Part of a small language model's weights: 8 layers.
Each number is 128 + 24 x the weight over its row's rms, rounded and kept within 0 to 255. Layers, rows and columns count from 0. The size above them is the row's rms in percent of the matrix's.

# layer 5 MLP down (transposed), 1728x640, rms 0.0559, rows 627-655, columns 560-639
size [ 99  99  99  96  97 101  98  88 100  99 101 103  97 101 100  99 105 105  99 102 101  98  96 103 102 102  98 101 101]
[[107  76 165 137 142 133 134 103 129 103  96 127  78 144  86 118 109 137  90 108 123 143 156 144 175 113 131 120 108 140 156 142 168 138 129 103 121 132 123  87 122 152 107 100 125  86 171 117 126 110  86 134 104 142 124 122 150 183 142 103 136 151 135 111 127 143 114 143 114  98 117 126 122 137 157 131 114 102 119  94]
 [116 140 116 102 188 143  57 120 114 175 172 139 166 131 112 184 107 138 126 151 138 107 141 176 139 134 113 144 104 164 134 121 118 139 100 162 125 127 137  76 149 107 116  66 141 159 128 113 126 133 111 123 138 120 144 109 118 133 134 156 118 135 133 152 142 134 168 115 148 103 118 102 129 134 149 105 102 119 130 116]
 [181 101 122 156 138  96 107 121 152 142  76 122 114 117 134 140 152 128 134 160 133  85 171  70 103 139 140 123 122 140 120 141 195 154 132 123 154 195 117 136  90 144 146 125 132 144  97  93 149 121 102 109 163 127  99  71 104  69 124 162 177 152 150 142 158  90 125 163 133  98 121 147  78 125 105 170 114  87 125  93]
 [102 133 109 104 134 119 109 124 106 108  95  78 149 101 137 166 100 103 144 136 137 140 151 126 177 134 195 161 123 103 148 138 125 128  95 109 131  88 168 116 130 124 149 146 119 119 112 131 136 170 125  92 107 150 120 135 102 127 117 123 131 118 119 115 155 116 145 107 122 114 119 112 167 118 112 143 101 135 134 126]
 [138 161  90 108  96  79 109 131 126  90 171 152 150  90 136 124 149 153 113 146 116 132 109 146 112 125  89  74  84 123 118 140 158 128 113 123 116 131 149 126 117 129 126 189 135  96 113 124 118 114 126 114 111 135 178 135 102 158 119  96 154 111 143 127 130 133 105 103 102 117 154 134 115 185 150 171 144 142 143 113]
 [ 94 110 106  93 181 128 133 116 105 103 128  84 137  92 145 121 151 137 159 103 127 147 113 151  99 148 102 152 126 117 104  82 105 140 185 148 146 131 109 102 127 122 111 109 172 114  97 123 153 121 123 140 130 149 110 139 129  96  89 117 152  92 123 141 124  86 118 127 117 102 115 115 109 129 144 117  69 113 128 106]
 [114 132  96  97  97 124 182 145 141 117 144 152 104 135 120 163 135 174 117 138 146 134 131 143 124 170 177 152  70 106 121 154 135  67 106 129 128 145 177 131 118 134 131  61 148 127 162  86 105 130 134 115 129 144 119  63 130 117 140 145  97 124 153  85 118  83 105  52 133 166  90 150 121 153 106 116 133 134 116 119]
 [140 144 133 153 129 123 158 151  84  97 161 115  92 107 106 174 114 152 134 158 120 125 126 129 111 122 112 131 144 140 112 141 198 114 121 104  93 125 165 111 102 120 128 105 112 132 162  71 127 106 144  86  84 142 155 111 155 108 122 101 146 142 172 155 143 140 137 118 116 110  98 111 131 147 108 103 117 122 149  95]
 [116  97 107  83 165 122  66 128  66 104  89 135 119 138 102 144 119 107 131  87 131 149 104 109 112 137 178 123 130 120 110 113 145 103 165  81 125 163 137  84 128 140 114 117 157 141 112 126 187 138 113 118 111 116 149 120  96 144 136 101 134 118 152 111 115 123 121 120 115 134 198 149 123 107 118 149 133 132 145 174]
 [134 164 147 131 117 110 109 133 152  85 139 127 109 130 149 137 152 146 145 146 142  81  92 127 150 121  99  80  86 135  95 157 168  84 146 156 102 128 139 147 127 104  70 100 167 136 129 181 112 136 116 141 132 166 108 128 156  89 100  86 182 139 150 145 122 133 119 113 121 168 106 129 121 106 123 121 181 118 134 127]
 [154 111  97 118 111 140 166 147 134 165 149 140 144 134 104 173 176 121 123 104 120  72 132 120 157 100 168 150  81 124 153  97 164 137 150 133 149 132 125 124 156 130 118 134 115  97 143 107  89  82 179  97 128 168  86 138 114 124 143 119 156 142 100 120 180 128 112 142  73 147  92 132 100 147 154 149 148 146 114  93]
 [106 177 130  98 127 179 151 118 125  84  97 119 135  44 137 116  97 149 115 122 174 101 116 131 130 113 138 149 161 124 107 113 140 138 145 112 118 141 146 128 117 109 113 132 152 146 138 132 150  83 110  93 134 167 114 110 129 130 157 115 136 113  94 133 144 143 113  96 145 137 122  96 150 121 116 156 161  91 145 118]
 [ 95 124 103 124 151 157 147 141 145 170 140 103 142 117 130 129 104  78 103 128 102 139 104 168 122 146 116  89 105 119 100 152  78 111 158 148 144 149  97 140 117 103 159 166 107 141 121 103 157 117 130 131 117 114 144 162 174 101 129 127  71  86 120 131 154 105 137  96 120  93 118  89 198  98 159 145 144 147 130 104]
 [166 163 130 148 110 108  99 110 119 129 128 164 117 136  82 144  99 117 102 126 120 121 115 146 125 106 144 166 163 133 141 117 135  72 117 121 138 102 109 166 128  95 131 158 148 118 125 121 143 112 139 145 150 135 168 133 134 127 102 177 126 153 117 105 138 117 121 103 168 101 134 104  98 160 149 157 155 109 107 130]
 [146 130 119  96 133 110  93 109 146 102  88 154 116 131 118 102 141 106  72 124 176 125 107 124 163 120 134 124 106 107 165 114 124 105 130 176 120 129  87 151 131 121 136 149  76 138 139 116 129 143 127 143 106 138 150 173 134 105 101 122 114 134 145 130 105 110 123 119 141 116 121 132  95 121 165 121 134 143  79 158]
 [125 142 132 162 124 152  78 141 135 130 154 100 107 134 152 133 104 102 134 147 149 121 129 136 123  95 123  79 155 139 142 146  60  90  78 130 127 108 166 168 167 127 144 105 134 129 143 106 126 103  94 145 176 102 129 108 125 155 137 132 134 154 142 107 162 127 108  76 132 106 161 140 151 155 150 104 126 145 162 106]
 [144 114 149 105 113 115 119 142 131 151 140 102 138 159 129 120 110  91 124 121 142 129  87 129 115  89 111 114 100 125 112 165 100 122 120 120 115 146 114 106  99 111 114  78 135 164 138 125  94 125 125 111 139 148 103 163  92 114 117 156 145 121 146 125  86 115 117 132  89 101 141 144 109 125 142 155 141 113  77 118]
 [114  89 149 124  92 100 128 122 106 195  98  98 148 117 138 160 133 119 139 125 100 136 131 133 116 139 149 143 116 131 124  75 132 133 133 150 139 136 125 142 101 131 116 142 100 139 133 120 152  99 149 131 106 125 125 130 117 112 178 142 128 115 144 111 107 137 114 116 148 161 160 157  90 114 132 104 129 123 130 109]
 [ 99 102 186 100  97 143  86 121 133 109 140 122 143  85 133 157 110 178 128 131 150 119 124  91 107 160 110 142 130 101 145 136 104 145 149 140 100 107 127 122 125 114 139 165 133  81 165 123 142 109 161  92 145 115 130 136 151 133 138 109 122 123 119 130 135 170 128 137 110 133 128 119 117 150 115  81 131 103 131 111]
 [107  96  81 121 158 130 131 116 131 147 156 144 147  75 150  84 163 110  91 112 121 130 136 158 114 131 136 162 144 132 130 121 135  70 137 137 113 127 108 107 141 126 124 142 104 112 144 123 130  99  98 113 137  95 123 166 152 121 133 115 104 117 107 146 143 113  96 134 155 136 149 202  93 100 139 165  97 140  93 161]
 [106 116 159 132 128  92 141 128 151 132 142 105 128 141 125  86 161 139 100 124 111 164 125 173 164 142  81 154 156 106 136 115  85 114 156  99  99 139 146 153 152 138 106 137 136 116 119 114 149 120 126 152 121 149 135 140 120 110 102 156 109 105 123 137 136 138 158 126 158 147 131 113 122 120 123 142 126 120  95 104]
 [164 146 125 125 153 159 120 146 124 169  96  83 146 135 134 113 106 118 179 164 105 135 149 114 125 113 102 125 107 147  78 128  72  95 147  91 142 126 102  95 119 107  84 126 106 158 126 117 126 107 118 108 115 134  67 142 183 139 120 144  91 101 122 132 103  99 107  96 142 125 123 118 153 111 126 118 130 132 167 124]
 [128 133  99 142 167 101 117 127 100 168  93 117 141 126 114 144  56 121 158 150 127 135 145 120 160 166 122 126 145 201 137 149 119 146  72  99 125 114 158 159 146 103 120 141 121 151 196 113 105 114 168 138 106 120 114  91 163 109 123 120 162 162 153 114 109 101  77  76 122  95 127 145 141 113 100 104  98 137 120 120]
 [134 102  94  88 157 140 135 138 136  56 118  91 141 146 127 127 134 126  89 151 169 101 126 177 134 102 143 131 115 106 105 147 141 136 142  68 104 159 134 140 110 107 153 120 159 134 151 136 139 193 112 154  55  76 136 131  97  84 150 117 149 131  88  96 103  97 168 103 133 122 139 104 165 126 134 155  67 135 103 142]
 [165 126 126  85 129 171 133 102  97 129 100 123 164 178 114 151 153 133 140 124 137 119 116 117 166 114 100 118 147 131 156 104  85 132 146 134  82 123 108 145 120 130  75 119 144 117 153 161 160  93 146 132 137 145 129 111 145 132 111 123 125 125  92 166  89 128  89 143 101 125 167 146 119 107 124 146 105 121 132 122]
 [122 113  98 130 146 123 109 159 104 134  58 155 132 125 115 137 105  92  64 104 142 141 121 137 147 175 198 109 123 126 125  92  85 129 137 145 129 119 126 162 132 102 106  78 147 148 126 105 146 187 155 127 134 164 137  92 120 139 111 120  90 128 138  83 185 146 148 104  66 142  93 113 130  66 145 126 121 104 129 117]
 [106 113 124 149 118 153 189 109 128 112 181 112 164 117 154 142 102 117 100  98 118 136 141 150 155 159 142 174 113 114 151 133 163 143 154 145 103 128 141 144  99 125 113 161 158 122 125 161 108 118  99 134 112 135 152 183 134 141 140 112  93 120 131 118 106 102  98 125 159 128 140 167 168 100 129 116 136  99 146 126]
 [121 136 134 149 119 121 127  82 153 182 200 100 182 143 124 120  99 138 143 130  98  71 119 113 161  91 115 167 135 106 116  96  72  91 114 130 123 119 116 123 122 154  95 179 145 150 152 123 151  95 154 119 137 125 109 164 106 134 157  88 183 130 139 113 121 168 140 147  84 192 159 147 137 140  90  97 110 128  97  94]
 [131  87  76 122 112 174 145 108 121  70  99 186 137 117 134 130 140 144 114 138 133 131 125 113 109 107 121 157 121 140 105  78 103 113  86 175 161 129 114 103 130 139 135 135 129 128 110 156 119  86 123 147 142 114 117 136 143 125  74 117 146  93 131 118 132 115 146 139 111 138 131 145 119 171  82 112  79 121 134  97]]
# layer 5 MLP gate, 1728x640, rms 0.0548, rows 628-655, columns 560-639
size [110  96 103  98 100  89  94 104 101 100 102  92 103 101 100 104 100  97 100 101 100  93 102 103 100  94 104 104]
[[135 136 136 147 144 158 139 101 102 189 191 138 108 142  87 146  98 151 134 127 156 135 123 138 129 129 108  94 150 132 117 142  64 156 110 130 129 124 130  85 141 139 149 110 137 145  88 149 181 108  97 117 126 125 131 123 134 153 156 123 125 161  86 121 127 169 136 107 119 104 168 150 143  92 113 145 108 133 170  95]
 [150 157 149  37  78 142  89 163  84  98 139 110 128 118 152 114 110 134  89 157  98 149 124 173 124 159 169 138 116 157 141 130 112 158 154 131  81  77 109 116  91 146 137 154 155 160 145 134 136 121 133 153 120 110 135 154 134 139  96 138 123  81 126 111 142 126 113 167 130 112 135 157  67 136 124  73 109 114 122 133]
 [133 110 120 136 123 104  92 149 114 147 156 158  95 138 118 186 138 111 153 121 151 135 116 141 104  79 103 118 145 146 128 129 121 134 171 177 131 120 119  98 153  92 137 135  81 116 129 102 120 144 160 103 130 132 106  93 122 145 172 111 162 142 134 155 146 130 203 113 133 148  84 122 126 136 110 146 168 146 121  89]
 [179 128 148 147 134 175 153 105 134 105 122 146 149 124 135 119 151 150 115 101 125 127 143  67 109 154  95 116 135 114 128 114 176 114 149 126 108 107 118 114 120 137 183 174  94 127 130  85 125 165 102 135  75 173 139 122 117 160 160 104 136 172 107  90 117 127 161  94 162 154 102 117 112  68 134 125  77 114 157 141]
 [113  90 139 115 132 159 111 114 134 140 115  93 149 122 130 140 126 124 127 111 163 117 151 108 149  91 132 126 108 173 145 114  99 131 108 119 127 150 153 112 176 111 103  97 123 148 124 145 155 127 122  97 118 102 135 110 187 124  71 148 161 100 133 166 105 139 138 132 158 132 130 111 135 114  95  97 137 131 104 122]
 [164  81  91 119 124 115 154 143  81 153 105 107  83 193 140  70 111 103 132 171  97  89 114 113 145 122 145 119 152 146 101 110 118 137 105 151 100 111 127 118 150  83 138 113 110 156 114 144 142 164 159 125 145 118 162 138 134 157 161 144 147 117 135 112 143 156 133 208 179 134 110 137 103 187 168 124 143 119 174 129]
 [140 133 120 133 135 141 121 125 174 156  91 173 126 152 168  81 135 152 131 121 115 129 137  93 123 132 169 175 151 121 140 161 120 116 114 127 139 131 129 122 111 118 144 142 132 166 159 181  91 152 156 154 139 153  81 142 159 137 102 124  97 127  87 102 115 146 110  93 133 124 165 150 120  87 128 142 153 125  97 155]
 [151 176 170 137 129 125 122  99  74  90 117 127 105 168 122 105 152 153 138  81 148 164 124 154 133 128 116 102 116 114 164 128 129 109 138 109 162 129  94 144 107 137 117 138 127 130 115 165  97 110 129 142 117 134 117 126 125 132 138 120  97 120 148  77 156 146  81 156 129 138 156 118 114 141 127 114 119 122 148 110]
 [129 130 105  89 113 160 132 105 125 149 125 137 134  90 111 127 148 151  98 119 128 102 106 167 106 147 157  86 114 148 140 134 132 129 126  54 111 154 132 132 103 107 143 137  97 107 148 136 124 127 150 140  94 104 126 110 132 118 127 125 157 132 153 202 141 110  92 151  83 148 127 144 131 120 132 128 170 149 107 160]
 [111 186 110 167 110 127 166 151  99 103  80 144 125 165 114  98 148 100  88 106 142 117 114 115 135 115 114 138  98  56 109  78 132 174 142 154 146 143 148 116 158 114 143 115 101 113 113 143 101 145 146  91 106 151 113 117 144 127 146 175 138 132 120 135 132 125 174 146 118 103 196 138 128  79 141 135 140 141 122 116]
 [112 144 148 149 160 169  97 156 112 138 149 131 151  89 129 123 175 143 129 150 184 117 149  80  75 144 159 119  94  99 175  99 138 162 178 133 103 142 116 136 115 139 156 124 134 111 123 101  57  93 110 117 116 140 178  98 173  82 143 123  98  91 139 153 143 145 117  98 106 158 127 112 119 150 179  99 137 101  99 149]
 [138 101 151 133  77 128 128 120 123 116 132 145 114 135 118 130  93 123 112 160 147 141 128 124 115 107 144 167 106 102 100 170 144 132 170 109 138 137 141 144 145 153 167 112 125 163 141 114  97 119 143 152 128 151 116 124 135 110 138 127 109 106 135 164 123 126  85  91 136 123 129 136 105 135 130 145 103 149 159 129]
 [132 144 140 147 158 119 116 171 130 148 126 162 118 135 133 130 136 138 137 100 201 131 116 111 120 118  78 115 114 133 100 122 146 123  84 117 125 122 146 122  99 114 117 120 116 111 159 121 116 107 153 130 154 152 156 135  96  97  94 135 128  90 138 147 125 139 131  87 101 124 139 125 142 141 132 123 103 130 138 121]
 [ 81 146 134 162 147 102 137 143 155 152 126 114 142 149 134 133 100 158 164 101 114 147 160 100 144 166 132 160 127  86 113 156 147 115 123 117 164 113 111 101 134 134  93 123 127 153 116 182 134 154 125 138 124  96 140 153 170 114 129 125 108 132 148 118  95 141 116 179 102 129 142 100  99 177 108 101 137 134 115  96]
 [102 148 140  75 112 130 101 110 133 138  88 164 142  67 124 177 108 127 129 123 148 164 143 115 151 136 104 159 109 133 178 166 161  90 134 122 117 146 129 150 100  91 123  90  99 125  92 125 143 154  97 120 126 154 139  72 126 154 161 117 160 102  83  91 181 149 137 166 107 139 110 122 146 128 146 160 135 138 134 136]
 [142 108 135  89  92 139 168 102 116 133 122 113 102  93 131 163 134 156  72 101 137 129 119 175  89 143  98 109 152 143  95 115 143 167 162 180 126 177 153  92 125 142 121 134 126 155 108 113  90 113 128 138 118 128 164 125 154 148 149 116 101 140 160 149 143 154 119 119 176 143 141 132 118 115 151 104 114 126 124 102]
 [106 123 128 144 132 150 110 110  97 139 138 123 139 150 139 131 140 105 151  86 164 132 129  89 109 141 119 122 139 142  86  99 164 104 175 136 113 136 115 127 135 115 107 153 122 110 140 103 116 161 146 130 171 146 104 111 132 116 102 119 131 108 158 134 134 144  87 147 122 121 134 165 181 143  87 140 133 106 101 130]
 [110 101 127 150 117  91  90 117 129  95 120 182 139  74 138 102 115 112 130 130 185 137 144 109 124 138 142 104 130  95 121 139  96 129 146 123 158 127 115  85 129 136 124 154 134 138 159 100 132 124 146 122 157 128 135 128 120 130 124  94 128 117 101 130 127 165 132 132 140 118 122 122 137 167 105 124 161 161 125 155]
 [138 143 126 173  96 138 125 165 116 113 105 140 103 149 153 125 171 142 120 129 116 123 143 110 114 142 127 111 127  94 134 183 107 126 148 137 139 119 132 131 145 159 139 133  98 100 154 126 166  92 158 119 121 114 141 132 146 117  97 164 138 141 111  83 105 146 112 171  93 146 162 130 180 125 115 164  95 149 123 110]
 [ 71 145 141 124 140 138  90 108 144 147 125 141  97 125 122 129 154 140 143  97 131 132 142 161 115 126 157 114 142 105  90 107 142 134 144  75  93 115 183 117 146 132 125 132 153 118 139 132 138 115 116 133 108 135 140 142 144 162 158 151 143 113 117 138 102 140  75 138 111 121 109 131  87 153 129 138 138 116 137 110]
 [ 65 121 120 120 106 127 119 122 134 158 128  97 157 148 147 146 168 137 105 136 160 138  79  83 137 142 150 117 151 186  88  73 124 124 150 125  81 146  85  87 149 114 142 141 132 136 150 130 146 103 122 150 112 115 131 131 136 146  91 157 153 123 139 126 135 132 127 151 130 170 149 102 129  87 123 123 144 152 141  99]
 [156 156 154  55  96 126 149 113  69 106 183 126 146 176 175 138 140 117 135 110  93 117 122 129 115 115 121 136 159 139 112 123 110 118 141 110  60 158 146 129 108 137 118 135 161 130 122 112 132 145  93 133 129 143 144 156 137 126 103  69 140 104  89 138 134 142 143  86 147 109 127 150 101 112 133 136  88 145 123  75]
 [166  96 100 115 148 129 116 152 117  58 114 136 126 181 155 127 121 134 141 129 192 102 120  95 136 133 151 168 112 112 166  95  99  92 140  78 123 113 122 159 148 106 144  75 146 133 147 113 174 102 138 118 131  92 130 146 101  88 158 172 149 159 132 133 124 113 105 141 140 120  81 144 142 132 141 147  92 121 134 154]
 [ 90 117 142 159 144 158 175 106 122 135 181 143 175 161 113 112 132 130 128 180 129 170 139 181 136 156 121 159 116 170  92 133 111 112 174  88 168  97 132 134 161 124 116 115 108 128  97 114 157 127  99 146 112  93 130 107 161 101 118 104 154 139 172  73 106 113  92 125 132 124 120 160 130 139 114 126  82 110 127 122]
 [132 117 126 129 123 130  96 141 113 106 160 119 135 138  81 147 106 131 139  86 150 123 126 131 133  96  94 121 119 157 136 136 168  78 155 131 114 141  92 123 141 151  79 142 105 126 118 143 120 171 148 139  94 133 150 182 106 129 104 128 182 132 158 119 123 136 132 170 144 123 125 128 132 105  78 156 118 151 130 114]
 [149 135 106 129  95 131 126 128  41 150 127  92 161  96 141  82 122 139 129 124  94 134 116 163 118  63 172 125 129 131  70 138 176 126 142 103 124 132 106 107 138 128 110 130 133 142 123 132 121 147 120 164 111  88 126 111  93 124 124  40 162 169 122 140 132 147  91 121 144 122 133 146 110 115 125 134 134 141 125 137]
 [119 160 150 113 104 155 119 103  94 120 122 117 141 159 167 124 150 115  84 153 148 149 132 145 160 126 105 150 115 129 134 146  87 118 108 143  98 153 126 132 146 117  93 103 147 132 147 116 118 167 136 137 128  69 104 111 147 123 172  97 143 112 107  85 146 192 122 168 154 118 147  82 120 121 124 107  23 155 204 170]
 [ 90 129 100 134 155 166 144 128  96 140 175 136 129  83 140 128 138 118 136 109 128 122 139 157 133 119 140 104 130 152 161 137 151  92 200  43 155 107  81 137 155 137  72 145 124 118 141 116 113 114  84  86  99 129 135 148 122 108 113 182 149 152 149 127 118 101 113 167 109 118 120 116 113 108 161 124 111 124 133 114]]
# layer 5 MLP up, 1728x640, rms 0.0562, rows 628-655, columns 560-639
size [106  97 102  95 101  95  97 103 100 101 103  96 103 100 106 108 106  94 103 106  98  89 103 105 104  98 104 103]
[[130 142 135 110 114 119 136 136 132 146 145 129 105 144 104 164 124 162 182 165 125 114 156 127 106 118 163 121 105 138 101 137 143 147 150  55 145 120  77 121  99 133 144 129 122 156 123 142 133 116 117 103 104  86 127 144 112 130 104 128 131 109 134 140 150 142 163 143 112 123 135 121 120 106 144 133 110 173 177 120]
 [ 98  94 168 130 128 113 107 110  93 113 109 138 118 116 118 149  90 116  97 125 156 137 126 146  74  81 160 189 144 120 143 128  97 138  89 142 105 139 150 104 100  99 141 132 114 109 176 136 197 150  96  99 139 140 113 145 157 165 144 113 123 123 102 150  96 128 121 149 116 123 165 149 117 154 136 143 125 100 164 176]
 [120  67 104 149  82 156 122  80 158 123 137 166 165 122 103 129 124 131 145 116 106 105 137 155 147 154 145 124 184  95 136 110 147 191  97 122 153 122 128 147 113 116 152 117  95 134 130 147 159 141 167 108 138 113 150 121 100 140 149 163 169  79 150 121 126 178 145 103 137 140 115 124 117  92 137 143  88 160 155 100]
 [114  73 131 135 133  99 128 148 123 112 121 137 124 134 136  97 169 134 152 156 131 147 162 135 178 134 142 123 178 117 153 117 145 141 120 104 128 138 148 126 124 170 112 134  87 190 149 194 190 124 107 110 133 114 129 128 123  92 118 156 127 169 151  92 143 150  69 124 131 173 108 129 106 161 134 160 163 150 107 159]
 [114 144  93 124 135 137 101 151 155 116  90 109 145 146 139  97 176 123 119 104 115 161 146 155 114 146 138 132 111 106 163 118 147 120 108 153 164 114  96 146 142 139 122 162 147 124 139 151 152 127 166 142 137  98 140 138  62 131 167 107 138 152 115 127 135 115 124 111 153 130 131 120 138  87 148 127 137 154 122 137]
 [134 113 124 172 101 130 141 144 106 122 149 105  56 161 154 119 126 133 138 157 127  98 148  98 133 106 155 106 166 140 150 117 108 154 160  97 119 148 133 127 106 104 125 145 147 125 135 137 195 154 144  90 144 135 146 137 119 128 139 108 159 149 134 145 165 164 149 124 136 132 134  99  99  85 144 151 106 191 106  77]
 [115 120 130 114 113 142 114 122 132 169 136 175 151 125 153 124 167 124  89 165 150 135 154 147 177  97 115 140 141 151 124 106 103 153 132  99 139 133 158 154 141 107 126 144 148 112 145 175 128 128 146 151 144 109 132 128 126 140 129 118 132  94 100 110 145 174 133 125 156 129 107 156 107 135  81 143 174 110 112 175]
 [ 87  97 175 150 125 123 158 116  65 106 116  83 174 139 117 138 163 115 139 126 141 182  92 110 138  93 163 134 128 135 139 156 130 178 122 124  87 139 176 116 111  84 117 122 125 172  97 146 105 126 147 116  96 164  94 128 130  99 103  94 134  97 137 102 162 132 139 158 125 160 160 138  95 117 113 147 140  86 143 131]
 [147  94 135  86 145 142 151 153 132 119 118 114  98 140 119 125 127 120 112 108 130 107 160 125 169 143 142 116  97 139 118 108 128  85 117 117 143 177 142 136 159  84 102 105  94 111 147  93 133 127 122  95 118 139 174 130 155 124 182 113 143 130 123 118  98  88  77 111 130 140 155 139 132 132 133 122 161 181 110 140]
 [139  99 112 145  97 112 102 154 143 157 132  98 153 128 130 130 160 148 141 120 110  85 102 125 106  93 146 128 114 140 151 131 162 107 137  97 116 105 107 112 104 122  99 107 102 103 171 133 112  93 143 156 172 172 135  93 120 130 131 134 168 158 139 163  81 110 111 141 112 105 141 152 162 105 120 128 172 144 108 149]
 [148 128 113 135  95 137 118 193 123  84 141 115 161  91 162 103 185 137 145 156 134 114  97 142  92  98 116 108 122 114 126 159 164 129 116 127 174 133 158 158 138 112  85 146 134 140 138 145 189  88 140 121 143 126  94 103 154  90 116 111 136 121 168 115 130 131 158 110 138 119 129 150 148 164 117 165 156 149 154 121]
 [105 131 127  84 153 134 122 134 144  96 112 118 132 130 100 106 157 108 158 138 127 168 131 172 103 144 124 112 152 121 103 167 122 148 156  97 168  80 143 145 105 154 136 134 132 110 123 130 142  91 140 147 156 130 155 104  88 146 129 148 202 160  76 123 149 161 106 184 112 122 115 129 138 117 110 100 145 111 110 147]
 [160 105 133 163 124 119  93 112 157 119 144 137 124 184 141 155 142 135 101 159 131 121 154 172 100 105 184 130 122 116  89 130 146 145 160 127 149 144 138 139 125 145 142 146 151  70 122 156 124 167 104 114 142 122 152 104  98  98 164 107 108 112  87  99 102 146  93 129 154 167 129 129 120 167 156 140 177 148 154 142]
 [113 151 121 119 123 136  87 129 109 100 136 131 110 121 120 124 132 138 111 132 143 121  93 136 167 132 120 151 111 127 140 137 110 139  86 161 153  77 198 155 133 106 161 112  84 119 154  97 104 101  87 105 125 141 146 112 140 112 120 106 143 155 157 142 148 152 136  92 116 133 116 102 127 117 129  88 115 110 120 123]
 [114 125 186 164 130 156 134 124 140 101 146  88 112 121 122 153 115 147 139 136 140 150 116 125 145 205 106 145 157 128 104 146 119 152  85 130  89 131  83 111 127 135 139 114 138 109 123 114 163 140 126 137 142 154 128 131  61 110 109 127 111  82 155 103 119 145 155 150 164 167 101 111 139 158 108 136 105 145 185 157]
 [166 136 154 155 129 160 104 117 147  97 152  69 109 152 141 130 152 144 123 108 119 102 105 108  85 123 104 105 165 149 193 128 126  94  83  82  92 158 122 130  87 108  87  85 139 109 174  96 124 156 188 105 118  98 153 145 120 151 168 108  96 166 119 141 136 106  99 136 104  89 115  91 133  98 131 118 130 135 127 118]
 [179 111 173 118 115 151 156  84 148  77 139 167 107 120 153 106 134 133 141  89 175  95 107 119 146 127 119 134 150 120 120  73 131 114 127 139 127 161 145 106 110 126 152 138 148 149 126 155 146 135  79 109  95  92  82 140 122 137 131 132 131 117 127 177 166 144 195 154 105 177 117 132 114 157 128 127 114 174 116 128]
 [134 145 114 136 159 101 115 137 155 115 132 126 132 142 144 119 111  98 111 114 125 149 103 145 131 100 145  93 154 139  59 132 126 117  94 104 141 140 152  97 128 113 125 130  93 143 161 120 146 104 143 124 130 106 104 142 141 108 170 107 153 111 102  93 125 121  82 139 152  77 145 143 128 138 150 140 144 112 112 149]
 [146 137 137 119  85 133 121 157  87  85 135 139 150 156 100  61 142 138 163 135 120 166  47 114 131 132 130 145  93 100 117 142 143 147 148 118 115 109  96 121  92 120 112 108 120 158 140 162 124 136 137 104 134 149 136  94 128  96 152 102 131 133 116  78 165 134 114 107 136 146 133  98 110 189 120  95 126 116 111 148]
 [122 111 187  93 154 148 153 121 136 129 114 139 124 132 139 107 136 114 133 130 139 141  97 154 163 147 149 138 125 113 117 107  99 150 147 149  97 136 161 156 148 172 155 134 163 138 131 102 106 150 116 153 164 147 151 112 149  94 129 144 114  92  82 108 138 134 165 151 128 147 157 117 144 177 137 150  83 100 118 119]
 [134 114 145 157 110 147 141 149 140 159 126 129 127  60 121 141 113 124  92 154 114 159  81 125 138 146  87 110 110 120 121 129 114 134 136  94 133 127 123 129 157 109 128 150 168 147 132 129 108  90 112 140  95 129 126 119 141 132 114 118 121 109 139 112 176 139 133 115 134 109 135 106 152 139 100 153 130 120 102 163]
 [152 124 181 125 198 150  88 137 125 128 147  89 140 119 166 128 116 171 116 128 125 149 139 105 104 114  99 169 130 132 162  83 149 105 114 177 113 127 106 164 156 148 113 136 109 114 139 104 141 153  24 114 151 120 128 137 129 150 110 146 107 125 129 129  92 120 135 162 135 111 131 126 102 142 166 127 155 154 127 106]
 [159 127 142  95 130 117 159 123 161  86 151 100 150 174 119 137 125 135 120 118 161 101 149 115 147 157 148 162 133 121 114  78 124 115 142 106  84 109 120 111 136 155  84  90 131 135 146 118 157 100 129 119 128 122 112 136 101  75 175 193 146 139 141 110 124 120 118  91 151  96  59 125 110 121 157 117  79 131 153 124]
 [108 136 133 160 115 164 163  78  89 110  98 141 130 120 120  99 133  91 143 112  98  95 106  91  95 148 145 114  85 190 108 156  86 122  51 133 110 136 125 154 117 108 133 125 131 106 124 104 140 107 108 168 128 141 101 121 112 142 143 133 107 132  69 145  99 134 117 111 151 107 133 102 173 157 140 138 138  89  94 121]
 [177 108 141 105 104 144  64 164  86 146 108 169 120 114 112 134 137 146 132 108 144 157 151 136 149 165 113 116 151 113 150 126 120 144 101  95 120 134 149 150 129 111 142 137 140  98 141 131 152 143 149 120 128 143 140 185 106 181 169 107 141  84 137 109  96 103 131 133  96  75 144 125  92 129 104 127  80 160 169 173]
 [143 125 150 146 183 117 160 112 164 145 140 106 148  81 152 106 113 102 126 159 129  94 102 151 100 168 123 156  86 139 130 143 155 108 138 143 104 111 129 156 151 100 135  97 103 119 141 145 151 155  91 173 125 134 154 152 118 183 116 155 118 116 101 180 102 126 118 112 161 127 122  96 158 140 120 178 144 108 108 105]
 [141 125 142 129 129 110 144  96 126 134 133 126 133 133 150 139  74 183 125 146 118 153 133  69 133 144 105 128 137 138 115 151  94  84 127 161 150 129 143 127 191 133  97 125 130 116 113 138 122 152 168 145 112  88 113 144 142 117 153 143 118 142 125 128 124 107 135 156 113 138 138 122 137  97 122  83 136 120  85 132]
 [113 154 127 149  61 151 147 114 147 149 122 123 157  90 145 172 129 155 122 153 117 141 153 109 126 105 112  93 152 131 109 115 141 129 114 101 164 148 105 110  98 173 106 142  83  93 105 111 157 126 125 107 146 103 133 140 116 156 130 111 143 131 164 164 136 148 112 137 103 159 153 115 101 136 157  94 138  58 147 134]]